{
  "norm": "layernorm",
  "norm_place": "peri",
  "init_std_qkv": 0.0344,
  "beta1": 0.9,
  "warmup_steps": 441,
  "decay_fraction": 0.551,
  "train_tokens": 530400000
}
Each number is 128 + 32 x the weight over the matrix's rms, rounded and kept within 0 to 255. Layers, rows and columns count from 0. Numbers have three digits each.

# layer 5 attention key, 160x160, rms 0.164, rows 0-159, columns 0-79
200114127087115108159101117097178134128164093157141127129155149107155085139116213178083119130109114084087086136167111107119154140122123136121071131125128085120102132143140100112191148143117153211095070136125166082154085231172130159111093158
063076080207167092243103083179055178163061153182102134114068108188080148162096140125138119135169093195173194099089099163108157180211202102063208110148176093126119122201131176146136132195111122190139130192032087197116141091083067104118111114
136126149083089065162133096074170082132087154124142220083140096154104148072167098123159086120098138132116091161110139115135091093146072056108094107096118097119175067108163130061059132089131130094141126114203156131101045165112077123158157129
100144148187089090078130147126112173124159084115121097060165093144164161140080137108080153150149128107103140093147140100141166121126151104163138211082133140125123166114160080118165159124090123170123119141165094117143138183175136169156149162
117064129168154103119120164101182102092139081139086169168122171175110084146116152133153126154093136119147180112166122132107170123101140177089189136107123140072168135172150168114125163118119109102093122074110138127200106106080146107092121155
173097153147179175097113135137185158152124162123126122147142170084104133109075112154099123135089133172110126089128100126130134147156126110163123130078123114089166104155157134134097156096142115139149089156153163148148120118088153152119071076
093076095194111123137121099104138086148160103125099118157134121136156117152171104162112104065124146160091140128126126124125119084167110149141057150149143158144134110164138169094087175071100057121158126125104149100132116144122143147155150152
148175175131077112075128167145108144115118109100142118114122145150172136138134145135158152100142100112100129156101167079156179102117073215120135128115193163135126181152123122103185133089081143103133087121130120110129117173137133132127153126
120099143152089099145166114126125115133086128130137151099119087141132165106132121142115115113134125130120058083156152162161137119112098135110129147159184153150122178081156121158113111139146120151166111124149114157096163177083104067108173138
129164084079163108144149124172124160088153125121156109112126095116164081078125179127150154120154100122150101161154179116117134130145121153104147124106147113166121126083079103127146101177110118085094138117152140119118135164116091137124097125
119137188159123139090117132081140085149132129161124146142142122093084170142131116161168151123129193129139126096087064159177114156157113137165146109144110150103091187195118154109112187122123110109118102112189165110163125154119139110175118118
113129097125172148141092126178125133085163173151143121102155125128120097105074114139131094139160098110115126185144157111144157141126124124165133141162068091129144078087088130154116173107184168122122117151096130184155119096126140118167166091
171146125108148119128165132158129173097144104088132141112111116085165123109136172104137154170159127114125142144154158105080115149094118173062094135123152149142107143122116130109138091164090102085113115178181125122083133159114127097083131112
156137103142131125148150129154177171085142153082128134145110097118137095116143111109142101171150128138130118134171163076104123125125109156091148122154134105121147113146140113106105134152097091084129116131146113122082118135166125125108113093
127108094161149136109104107122134145192115181162152122104126124144139156160084145129150083111104155124138087149080083146166132158141134186167102163137086157101092090090125147166174119099103137149143128159146139137146111108150129122102151114
100139188115123131146084094123119039145090129159162140136146181163122148140143141104118118098148171146106129129119130173139108089166159119156142081088118098147127107098131095107135143113133154153162164115104173186120074161114150157163206156
131192186101110099100085165067159108168131129147179086163083153157127195092152143145129127108066142183128117117093121127162114129137119168091100122099167106138157153147160099148129153092132144153175173059084129141085100148099132127126153144
156139155170134120058106130122203199110107107127098153167131126132144134131153105135139124108153131134108145150152146104167098148125120116160164087099101088057150082119180143090196197122167164091118085088084137130142112106145158080150162084
115115125087161108149131102143113157110102174116174137087136112166105146095098088158157121119140094122068087160124148091079149190245197106081136071164128085163106099144053140141089089139144157117142100092065100220073125172128046137112146097
079108123109118136142146118124133126148151119205126141121157112140117118097148113186123102056148082168165181145101119168166195188105129124121193121133090126095097111160139095208121070133123126164138125134086110114153224136120118156230137164
096124138113122172094158119173079114143106147166045081128092141085121147097117181101144134143122136150123124176128118220192093131073140140160138027142130185122074089136158100152196127224132143109096115104139153088103113111148092145175176142
090156153194215094160149130102117078142133113081127115143130083117120156123098120128117091135145139134149130128142138189086061112118116161090100102167082129120197097129202140083115152113105165161176130121200171158109146082134117106096152141
178131124164165088110117074154151134103146103120158133174161120154101113099138148073147060143109144150110163152171168127083118133075149149114092142088089081156192068199149155153093043133135171050111122130126137166104087103129105149107103086
136126109176158169146092139148193092108138182103170116129150123099106100101171130114095117154156062139131157141134187158188186138090119148128124141162081171115083200166077079058103132059120115036110147115149147113168135161081093187133081147
164136114144147116116130119092133084106098139087100134143161116150119178098126097104133106070182122145134079139062087111132143144151111121075057082096138102157169116128129105145147154120156110163100134171116129129117144084130114108081185163
136094114111125074118162102113109088119062165106139177155109103125170085126137103125116066120143123145109036119172176149101124148157150112123149111111141136207143072073093139139066165110159141170144127133133115166143118163117109131143096123
209099073124126142120169091156180154102149151082130169131101096084097106123147131112144129153129108145130092147157121109114171133135179148111100144128133137141091125116137117167142129121130121057084081178137098091182167132119147159121118109
130153123152097111127214136080157154114149115073116133165142149123116102176091100179107103148054134110100134095140123097123163157103082144084147129103124118129091163133159154145124137128086095086109089129167127115144128128186099076115119121
134135112070119122109123161126107117150088110084124121131063145171160146133121117142144188096187122153180158103145149147170114143151181143116153066183112163118152098140132146081117138154115100133123177112082136098121132181074148147129195123
124065149137135126122113131141134124089132094141122128124183127150135110149139136124161096085114097143169131114129141124186119142131148091162107101159070126128146093145116166141140067141175097134145132094080169165090148153123108195178134163
161147148124170141097147134096172093142132134176134214137104117126153201189147103091134125089140159121188064100108108185139115161130092139189127132135076217093124124156129116157181055183192139125111119089091052184143138133069166061156136051
068125139078174111139089160099099084154110099128081123133154124140147158100128158116109186121095095124080163111104143221165145164129129098146121122104102113119116126096115156108095131129160175149118189100127149142121173122087120131166168155
211203136132102141152151188123160106159161193061133081180196164101117083152124148127127122118103148128139131123153189135087089111163168138142120090093117098133076076117075172046079160165155117079107110085157137136181094163118092129087073068
047026121216167122096126149134183118072146126137140052128159119178144030118065109165101144120080107222113153099207199159195141109150212123106220147143095042153077199156194150228089111127122110055108083155054090188171207150138106133084092087
168108111123144117129204098117089161149130187077172051162079151099086100145123167175116079090048118166082130151148127154085136187160107126062112088135178172155113118074134000141126106102094116148124101226116156157109169154128140160119168150
080085136101128131097127114103125115125130128196085141094086119116133131101136140080080095142083123130092132125138070121207147177153137126125146122147122144142146129136145059171167100129101113143193154164160112115080078142120117145097121173
188159107150121126102145146117147117146186099092099133159172129146104139171095132119136089156154161081107113125105147098093130112157109155106109073104141133106093088080158152037160162151154149116108103109122129127153101100128141087157140117
128098191144153141153160096118122162166097156137083099122090131138109150129124121153145090115104177117134137120107100136081144142188109139084137102162161122130162070107139054146087073143086110118164121098122092198114100132135135154132122150
139112014154138151075125083196081195135160161166171127093156103111126157121091119160143089076179072141122149140150129113153193146152202068138144123141132120138097125134072111172171116135132106161076102121100169122130215136162192133181107059
097144114125159114109125130167199140163160131141129158119203147130134160126076051142170117118145092058129101130065102131162198131175105125184142117121067124095116089149114173157170105127124075091137158104103099097122152186081176141136089137
207110080144120174112114118122111124147134113115084097139118162192118067164143151117135098148166171096084100129184181098046132107141087149132084132089207133144120134091164158101091135109174150135121121097170197151152128105189109118139148103
111189101075114108082096146107131116153169103090119101149145151139102160161099132132147101129133143117129130131118082113118129145110094084146124084124161174119134124117139153139134164133122143128168104157151113142159121093095178120174188139
096107149095196097120131127110174114140113106116138111110096066133186133138194124097107216149095137126105135093144174124090089077102151166081130128160136116138149165153169125133113105104116161131161118126193148157146122129132083153131163147
119113129109111111157145111134136134110159137150192135144072129108167140120192135124100181122111107139150159108149142123098087170066154097133126149173081068140155193189108136154130140092128094163113106181155165105103128134141121125113089123
118114119114156092177184096141156143112105125104143132144110098108152130085167125109107148164119116140143175137158148119078099123099131161063122149190117068151139164140139113103112107142105117126146082126117137126112131138141104133106103112
115115073157136134115119108176142142137138133167116042138115134146083125157078174141116065119143106129117066132162095106113144129164118099161106170143145182144119125132115135134071150151147137160131123135150150137156123088183155135186117103
136104107115129188151134134172111164153124192093073059096161126131155108133049126191167121122122137162103086128173137094129169162032184148150090113117151165153146138091114094182136116083177164110166127151144185152121133143133110127151081096
082075079155134129152127119151129119076113120194157176125112187107076102146138143080088152076143174140111163110125170187122115124192146076126148081084124119112103127120099089148112097146127082170116128119115129156125135130119125120140135120
143178113149158103171172121189175135155134135156110111104135154055129061124107222196121100124163113124133134113129127079104097149161082064159184118140154170127170109125122081170146132143101093070137137104150090116120138099085114078142076131
106120133153174165135099105183105073144113123152120102124138128161107126134111188118134129113106107158104250156127034208068106125130149159182079083119130096139089134150051152019105113068128094088099167174147218139190091150155134119137099049
105153183106137126123166122121139063125172107003137150173141117100089168119058128134132112106190113154121222090125159087190125133086140091145033130115150150105079084123159128132167182147105139119128113081121161063182142085133130059095212142
162131126153055118113132182086112181118137112134143090141162203059156144147096118104112136156124131092153143098162045099146169105137078120095170138143132151078077133148072123045188128178103090156128120108107078126104131148156116084120135110
103128129108075105155151191102159114158099140126134192134132090112127156147100141111108094123074119128121075121106103160131128164174122088167157104113102179137130149095089155116102153177125123104121195119075150115090112147162116095121220149
091135104140092073095156186150128205125140146149172106146141048129128164180115139150172154118142089108191126136151150096121170047054136135183114140069119138122090114173131193008078131156153062119165087092120108181148132137150147148081100130
123122148144153134138140170134126064123147109178136092138145077100105086160101173127129115162128169122146118149080194119051098098158093130107177113141142158144073152082089119094103176230114148152156119143163162123165076148141114091111130088
125118137183141144159183118083137139083126146087123155128082162161173112087163072092124124180087135108085178148122063138143028122073056124113057169201158100165141117129122132091143125121049137117158147142122127158068123130113097108112164096
153174168026115124168131101130126034167120175156088124113088203106144155160156128108130146143111165153180096119172148152099095082124153139147114071086172144108148088138107124114093140137166165101113151109173098194139103056124039069108078123
050108111080078116103124126114131096168121126174139154161151102128116161119148130168121159096079142123108094124098141202176098157159122155117161125136130132091093148114125133085140151129099127136116137124104173176084107153117143123185148120
134149136125102128097159117110146135054143160098138098131121096148116136156084139133127180167149145093128023113204161110100132151170137153074151097144123116168112123117168186103156115134137139044123129124205190114135097155150094049100144092
233110123236123137171106109120119092143159137135159116109105169114088106130163092158092113134065126109119190137175168100105121151060127181139135155050128130168104089143095152114157150119072181078123149127173141203115133162158142114106119093
128148217120155096143112151111215164109149112084069091114122102162146085114131152163145120116139165136076194101163150120163057106196088078084196117110090083135153080098213124127101147115182103131094122080104037139093092108177099060101144130
124141107107140132162090156163115226103162132142128080123101119172158113164172233139030119199121100113134244153079086144138172078105171111168143215068134099121112123098165093071165151128115144150059116200103123105119152108166124164164164145
124137168095102108135102150112105048187093149140186132140116159200158154107135147139112166088154118139178124131111111186186146111101153108125194094127117115100172118105178151105089190175162152139142145085100087123061147107071171084122193145
127081132098135152147096117129061100137072121132135080078117206137159117151144151140129141106121099147124164158157117166141092163135153103155082106136174183127095125132090054097167181086124100098130162141114164110099098172153121175150162123
125143136071077101159141141092107109125085195161138089145116104161058106120115147147116182085184155102130115127096154131085067135167121168109132129140182119179070077068110043110115172126122172157155139127156106167204084192147090135092117080
128130094098173130138096153083097150160175158113132079153091108119103161196158159193132142108171147085125086099126153138095147117112120099092150127088132171118152103170131152113081112143125122149161159109153101149174143174147143128108143120
159110088112100119133097148113222147117161080057152128200119115177083133189150181094135051154133118160135127114191152097078130121167160132132101109133132112131173088169136149093102138123127123128114129116166153064165174070150154132043117157
078160129117167188151110178133136178138100154174110082120099110131106123183116137149131146100117162136119121089195129126099155093180194188156112153133103117149088118095158101155103201148112124154166120142165138163156102175092134091076105081
144130133129130101132108119076157133124157108116112140111107130106116122122168186077070054154162113146171153082146150060112063109132085126094134149119121078113164115134113143043112120147138112129127142089112109117127146102171109151151155152
082161120144126156063021114139107160147052168163164065160087061205133107109128086067141118133183154122117141147153091140128150103190146176080155086164130130156120090146150102102107116141057152163172110124130108133192111110133154174139146129
158110128093113135149167137062144145082177115126117135133118125133119099138215185106109114095180116180107135122157181127079077127157122166138131130126134098123159108109120110088119144159154104112112126092131133122152118150186115108099130122
093109207153111090166110147140136145116082141187172158108109131131069174155149197080117121093192155118141137110194195097097108131177182159122174156158140120093128143103142082151131103124134149164133086089154132156198105157165131148116133135
174127162087109159119158162076138091168102151136131149066115182102134145171129098078154195085078162133114125109121086146156090137087126120151133148120129100124111121098117128189154188120138128160113198179142058145072082170085126083098158068
140117134117155104143127093111192152078189102079113138142145112122127134095159110091109101132114128163130171132143170101129097116132165121103130124109099124105143147127139128132096124141120076100095114127128150083127139135139120145136116156
086144138056127090120151146123112132165156109148129166096132091119182134118137115142151157100134141127141118129140130129094101129117147169080178107153134131170093163118099109158114086137123074118124134101092065132123168166153102087162139120
110142134166119135143130160176107096163061132156160124116141117096091151126045174145130169103121166104110117110101137172134187147173173125163152110127139134117120153083118128125170098132199195173150114095131162151140137085096115126152122150
107128190121088108124139115121119086174076123121141135149119128133098151143036103117177078114122180124129094082115095153194148138173118135158116130115104145148179084096156135171155143158161142184175127142147128118122092138110160086129138162
116133163145114125167139155113098093110108129127122117126121193106073154158085149143112147137143128143095118112101130152160086133139146150149130130099129130133127099114133136130148131140168186143147158122163180174138086120128077129120128125
144162137165092132153106130085149056141076110116110121062118149175153113164149141080159106182090134120148171067160066147146033078118115115124125086148169146168132098112131125145127131182121104131153159129071090150003065129110125077087115148
184127199103021143134142193105164077105110142070144153142113172141162184122136116161133153140189171065169137087125137152175092120150120064101137066103154180114133113086152125096131133156191106114130105085158134114013038106101098037110174138
083147126102174140137082083152121060124125112139119130122167128162134117104177055108142126077143108111088184151111124211135121085140135177137150104138134096094133069130115170093130132154073133144090185140107138128137147098107119175187161183
140136191107040130106156019111129059109128175063100187110137069095068118093171127198104115157155112095105083201163138096066090106101070142137085099118152146112134103171100125106116111023124184101086136121213160081149064089144068093133096088
087130135130138124139058102129111202152089129128119165142103134209151082110141153125136051136107074185112187136078120159170151204109164106127161097203078071158195137114147149147137074142166157123137152086045114087123153096101110154181125150
146090059084150180098083102124130175168121152179167109158121173104149116160243137144158105082151080132139144129112094122137177155100133120181162098170100111102164173180113077133148162110102112148174170155107067148124185142109189159205127107
150135113153090115102044130183154217093096112156151186090135066134087116135077134114077130148227117177107094129142112082058146104140158167096142131107157140096122124168105102049145136065102167178104103125088136130125112150126178202071166097
186145075116120108138106113132151090194117191134150129107155142085083121084133128092068130107099155179132187128056090144116146171145185097118136140149091143096105166113126085111096123114148098167130176142067090133116155147067135187143178086
112104144080073135075098113124116136089139144066110180158128107181160085144161059143163137103169118138129116130179064147185067119113091144167122085133164107158150147086169100156149052118146142116114090154126099170110171109157127151205211171
093163235096203162175204119100128078136086127119075102144145127115131102137100119145124119080160157157110149108069145184195074180167132119071128075211059062148130116092148132144096061140108125092162131056093174196047114102049024060130161133
142140109153112182100133075158077146138132119158128115099147175098136160153144110151097134160062127104124167127142084142140157139107066137160056171143135110119109172098111066134173058185105146143103105156133160141075140067130161080175119101
181145160134125147093186098118083112182098103111141154149120168154116114155138083146169132113108163103120124087152125139102114145155072146112143103067150136124097038113134147120094136131147130118121117141143104157071093124122174101094098092
135118133109204162117205144123148175141126165189118145149091148137120041165154150143138187111115119101110096144116129088123186106149149097097185128155208172143135073090142071162100155152080095105129156099140067150190119166112139132124070045
117196153135180144081164107092103156131180140126196150164108127118159160169122056136127106097220167163173132110166118085149086096107132140142141106147069112150130128140103093112136131071071182186122061144171068146108081135115173051126164129
123092189067077091143172137061121156170145140144124165095112121119132146155076111120141124095108166144121107145131108139122127078091073118091178115046133089119178154136179101111116137110167146180169148136150124165094078109162070117129144133
110118180094170171138154123092134029157105127115118202171188065129125168177162160092146054146161137135056080124097146157110095131168122123191115076119131109150194129195075156176140199105121116118145135132126119126134067182162117118181175174
085127145066134081107098166071101096150137141178097142125182154186149116095143160127109180113117110164144138144097127182186130198135130129128154125129114060057115144100158156108161127103179163119131171080078119127123151091109144127191206176
218147089168136202131177171099111139141130139095137190142101111127113118181113083150216098145139151127139096141170124093110100189144117112142125117157170183131141069111121137080098168174150147116071107113064093146105123109122175114082145145
144153150073139125162120094091183109161153093148102153144094109149162153084124118095138118094159101151139125133153084107170111135109137116125103100179048098128182141122155114068126118116114113154120142134104101077088124114126106158117145159
115089116113135127118122137081133067079119125130170134117110107156101113161157186111138121139155122193117114160150136116188121124157122091100187162133129137067140099121131101164187192142055100138153156150081104098149124134142136105108161111
174147107148119144167133126164094122158125170093174134089162147134121107175146170133047157157133136089096124093095139090015188119130094156143152115140192119126182117121094134109048143114175140085087092158169150173201143096101144147170079061
151135139071145138169115103116167137143147128138097113186114127141130094119126168121131105113110096174125120158170187099123131153142169153110114120175066097103174129147125108115083127126165055096126125082116082134157137138117144176132127138
140118159115135182139108156110143091100154108136126101119129136132065155127145170137126115147168133146115107138136143122203136071152143118140128145109139170112074114124121113143154155156104152127180153099095110160127118154159157122089182162
109146142197130132097130162156083084152107140144148118096155168087117155155099098147128150139127171098112135123082082180139137106133094090154122118115154144180081130092105130132155135127124204150132121156153140153115092117087117070134119117
165127159123098159148111125088103074223120125160107101056130106110106102093128180113098102082100149118084116149059106126097091198165147134183092079153108072145159145081066142010087174127139129106171147127136129117143126178103083169150120120
156130070105142104155142080149127180124142163126147151136121110132153085126201107117123120159134123132138155140162220079083142153118136163085154126173120109131167114139086118112089133123119087055131100122117123113124128147119139150100101114
193124135115111151129128155136096159144089145176172132141097109136093098194094154144110138083150150154137104113102145128108144155133133095126152121101107151090126121086085116082156150072163147169129162194127142146155130172132126111111120111
182154115103150079156163041131126145109159113127134162122085104121145077111151138124088130113140109153121149144174190060055115175115152131082104127169071145159187133102109137139058111101144076091095107128090136147140182137159114150050100127
127104162103158135120100087136168151116124136135147122146128102129191088103162133129094099118097056130103231189170194084143120153110191147149163120160128103101155199183143124070072116127117043107101115086109121123152197119162159207126151145
109116068168134112148129126151129164101121114106141120111137137154143086095151118144111169158104099125128152144160132101100180142104124147128111139143139110143134140133119147136113144158091125090103044082141127107140116148173138131112107111
100134153118117127098106146119122061134113124146119111120133130145088168165101100138133129099155159121123094110121088174193128123150126110155131128094131139136104120072135122128151154131131173154137157156103107137139099086138136119177179155
130157179072108159169115123095062124172100172169110114106129094140123195164103124103097097097172144133180103094080178134105077139130097134128147115131157144123108111156151121099114123146146133148188217152087096136113105099133112112130150137
132116205134117194091168144064148125116155131110093123135135143112084143196090113149149107106103163124135126119126095142145106110135067126158113091069134181140070148121160146109138132099168129103160141134179131163138093094093111040110137123
105152063089093152132077110099101122129105137183090148105138206129133155161164147111137161086123110120212183107102147152155142093082131155131128144101105139116087144130098145136138144143107153188161198098120106144089074135113156104099143154
111119098160176149172103132135170125101180148090097157148120084139135102134127137089122147164081154075064110142164102141132137135172130102084141085118093073167163165127127154174121124153147128094085176176094160123126153089149124115132102162
153117102192103159160104086138161097145148155087099149159132173103115114136148117112091093166112170107120109117130103112069135113135128121095172143125139099179131126106107155127119101111123179122106158201145166161091134144139148153130058153
097147105117114128106052110110080141135109112112132107209151158112115195106131125217177178098114107121144169150091129162206119125107129127105115099155159118105121173181145090132167150135137152165134137121165146135193178104106193161154148164
166121133178106111120146112115140162080127112111116094128176142111106133118128160122096162178115125144138151105131092077156180080120124151138166155159154191123088128155121127081172128168157104150133087069125125159142144165140160104116139128
145148146131119178134155168167131141091198125101101113109113121070071131171074134139134133190121178095145104103168124085078132130115136150109115116106139176188109088123128121138139136110072133084100107160194126101157120138104095094123077073
135124171132080150145125135084158091126138162063116170149106136162131101152085165085121109105175102194124099129181160132140103138124157172138154141147169115141181130162134134107130174063181142162181098096124127113079146135114147148045131104
087120141110107192100067189113086103142072145179093113143145102135158169137189149132108176116180154113130134117139089174211068096148121159122171157140138107112097168154181180103140125128137144116141125113088082102103158141081120094168192136
108058173107142119117160117110140135136109113163121186120128132095151151124110122119130082120146140141124109086120101202153121171160131109086194108128166164129092142108120122096144034180172045127153157096116117135062127154107065136148134150
101119124110119107117102129156131134154110143189213162102127134111111079150135112074132152122125114100179113110109094157161129073105118073160135166134151128146098111164109140134107069138110111109158156124141092072122081207145137155149095074
079139111191145134164121069150125086119145099110091151125134130076119148094078116080131102148136190142184132197085072161102113124160150076161144117156108124112169099149102098114164094097119122142118170098127223146122127143128090172105066144
148122108079127153153150097112062118192100082135149084167124082107128164159095116143128144129102137156131103180164124093115104150087055152110093101069083141151109152160089143086165117117113087122126100124128148218104148147153085131129123141
179068115152155105066091141158135153164189128138166097123112110058143096151135099164142132173134101129137100142180159089082221117122163156129140131149159151126100111130134134116174117139176153090053140157110113181153150195135111129132068101
114144130111175161157187217136119161152150160158152133136171164110064144115151154136107115065191075073080162084110161106181113114177096172120146109107140090094124112099146121103163125118099168126142090148130082116138132113078166175123133091
175107132121101141089106161130094166103148097125191109148097174075155115200180140152130142154169133132184154153122142125165100176134138104115138142092116149093143161116091101103095110078147093079141079128130085123101141176159183084146098129
120070036149127134167149112182117070125134104110140124080130116128111061111134132125141163124122168112123104154135120101065147110135124137125169152164121196159084113097070146124112149155121169068099115133194144166117094160182113175103091110
141092115107150102125098102132144140153126160189125121119123162101115099113088164146147096080069106105180163156050151153138105229103132145133125135175090162087100144105174134134134124168155119166137116156100163076130191136113160159131072207
129172052134167067114141139104039140174111168147155129130104163113139161153122120172094185068068104117210117150056162158131133183048126154117147119128123140120152128138155105137160136129111101170143103188101192165187150209130098152160071126
182150154071113121074142114122169027059203116035154109178149222157075111085205177122155144129095115128112146168114196065207118130062119060176070177119000133132129138183068112120097169077175086037056138135207195071204136161136123155173097105
125138157133177126083155118116149146103124143146122089175149164161107145103155140122143116129186112092111101124130135103128165138131129160091087126134124142120145132117167135089139118170082089114110117116110084169110157132094152105188128091
129132135125141151144072137169143135140111151188163109131169067088131147106105174108104128164186103116111118195179104144112158105143182102106096142121145083123149181136094159091157094142110128144128119076128163127131185067092151191140147117
181139114157111140159120153137106118129105111137098139101137105100152093194063078133098143087091146120132107146083110108152130144156119129139164128132125130160139145133128137145136114139166141158141153116101174121169084091163088159096135139
091118126099093135085132140094108142138139081106127152170114134166125145149184104082132180181094139160105172099074109121131156103131101095139165128098112162116080071094164068125080187091133150115161126122145085124092038143139089076142138154
117141173126125111070141157139139093162129084155134135142163113151142145110091088082115142136115126139140148106173113110127135075185127158122139099083109121109073107074150145110137149106099155121132089100121086158113113128116104125156136174
072163157087137120099157114093130174126148182124138115170113110126116150107183125111169115146176117131123125152096136102121132148138114141126103135105153106102134094127147141121126128110097080088127075135118069141103180172102174110134114126
121067138160036141171156130121157170083183111113124160106077119139153156142158139144145125161141148143113150098144162100128087158100159079121118194168141111136157184131116133195161059120154110105126157137137094128094101117159166055145153107
114118132132133126152105169114107067173125105150141159110161158137121139150076147129117106098112147153112126123117075175179102135139150102172133120139070127127116169096111126155147130115174173167165166102118146134144122050117078147138194148
117148143102136120140135153121111118151085109143103152086137103143138165153057145087105125100112129137161136090110101152128116121121081150177162109108115152143131158058148132099143157123127152184164166144079137079131109099132100150116152161
089118177087125107088140111105102165104136146102144086176128101153161170088198179112144170192164105137150142153102123091081147094133095123135103119108162130117105136157116106188110170121104113099102113139146137158129169146124155122134093081
087103088162126100136117148114110080165083155170122156124162147135110146161044128121139116081128157157139116094130106192180130139119183109170113135101093126132156172099120137143123136135139174197151177131125134090137119053126098131165154124
114134142115109115128075139133107059170090136153122145095139146148122148130103144150127139099131130136129120110115102193218120124112146127155117105095125130128129144088130120110124146108139157162135173124093155119147133103106123146147184130
117154123125112121089166142158142161125113137110180165161158143146169099085168144167123127144198114143177172178167153137151210101099178094060187138096109140106157119150180106154097141092078106101127074092092107175117117165114134140108098096
153150100147130098139158147148147192134165082124120108130119112074146133137142095109114144145105124130162147099180148094079160100151132101059151129158111116205080101131131149151083112112114101122107059103161098170093110146136145113100097132
061106104104097078101151090129136189047177115142118117120121139132130065097104090170192163123175115141151113119150170094084165166147178178059165119117120112123171096149109154174089083146083107075126179143102131161174124145144093169120114157
153119087181100138123105158150117131077156084114148115127106115151109137178074036165056120114122108187131140099098147120151094111122120101139062154143096169082144073158150134098133171111106116114116158131130106106152140067179151103125136116
158126113150098169158131118146112103108073113188095134149162069139110154189113126143062129116148110126094107077102102117153113071161107121116110094156135115145158181068175115116155081102145087145173114111176179095148134091085103123125163078
108094080118108139115114109165084164120174172144154115176149152112109152159159178105101113157146164193140162175140196160137183122165095093085139161094117112086142148114159112176081161153140110141117096087123106124140131126123182120119117106
186108134157100049131107072176159192148143096114151118140104137137149072086113155172049152107116098106173132108179139109095097096122157122092194065126114084091178092092235111119123152082155140164123080099109066162107159150170124171064128162
133064000177132106139080093210028196169164144200123150142084180168126051177166197240117172123107049123142091190146144096094184128044175087081102140118140114059158146204168126133127181150141095127083157192186122172191173098160138201173091092
199139159112080124129135155130171118102124083119150128141151098111077140112172125153110098162106109162139164150109162125193047173087125039120177100067115159125185141120114153101108092103158099138133173161087147117103145093164127148133120148
143113082161114156126147131163151187114133129173156178108139136054132098119122100116136126142126120086173126138188143086064176058136118136119132149099120137171109107183048132131107142139069112109137121177144146117171086145135110160126091102
149098135142085109150132077177178064102084153145150132136105132096098040135151103158108100075181095150109130169125135153136074073150107193139054097159145161086176162173123075126097151139135141115136131130161167087154093111148120130055190145
124146143086111087085076121158139095154143117138120067134128169116156116075174129153148201172134140118121119146139144116169128129154177125103138074178119122135106097123115112120130121164135122097134140133111152153133106138084156186154152146
193224123155184158092165147118097126185122112107136185054121109142115157146106103101091150181150100112109146194147130077098098096096151084116125163163193205160148127096124153134130119155088099092107098076129144137070075072154141155105127113
071112146091108107154094140066125108130095154087125110090121103167136194112136130141147142111104116135148140079075118188192090146137143120126124082119149129130192127097140128133143139142151132193126174115086087147075164102089130089111140118
157154139155149101076104155135115181110078107133081080175099133119099116113173131111189149135122118125158124148120137141134144136104177152132182151130144113150153138116156175109149114133138134143120092092115199098093141176085128157076108157
142099112115184130092103082126154072128159147067112100167115126093041143123143105095127162132093078197162060132211171102109067127118206137061189134107129083159145169170121107164125079096145148129103120139185176147205077076084084143062132098
082128136102133153129127177140126124164129105169105115180188162067146188111121124116143171074134144115086121098159158191144119093123090148114161146122086054157139136072159110129099086120142126201132069114111110159151160147130112108137080100
124055163157087144144178096098124137165122143136168162109104076140118140166058083162163069088180106128138100174098140106118140119137175108109150146122118179100142130146166111095122131115179119094161125143067090174104120148163121080118077146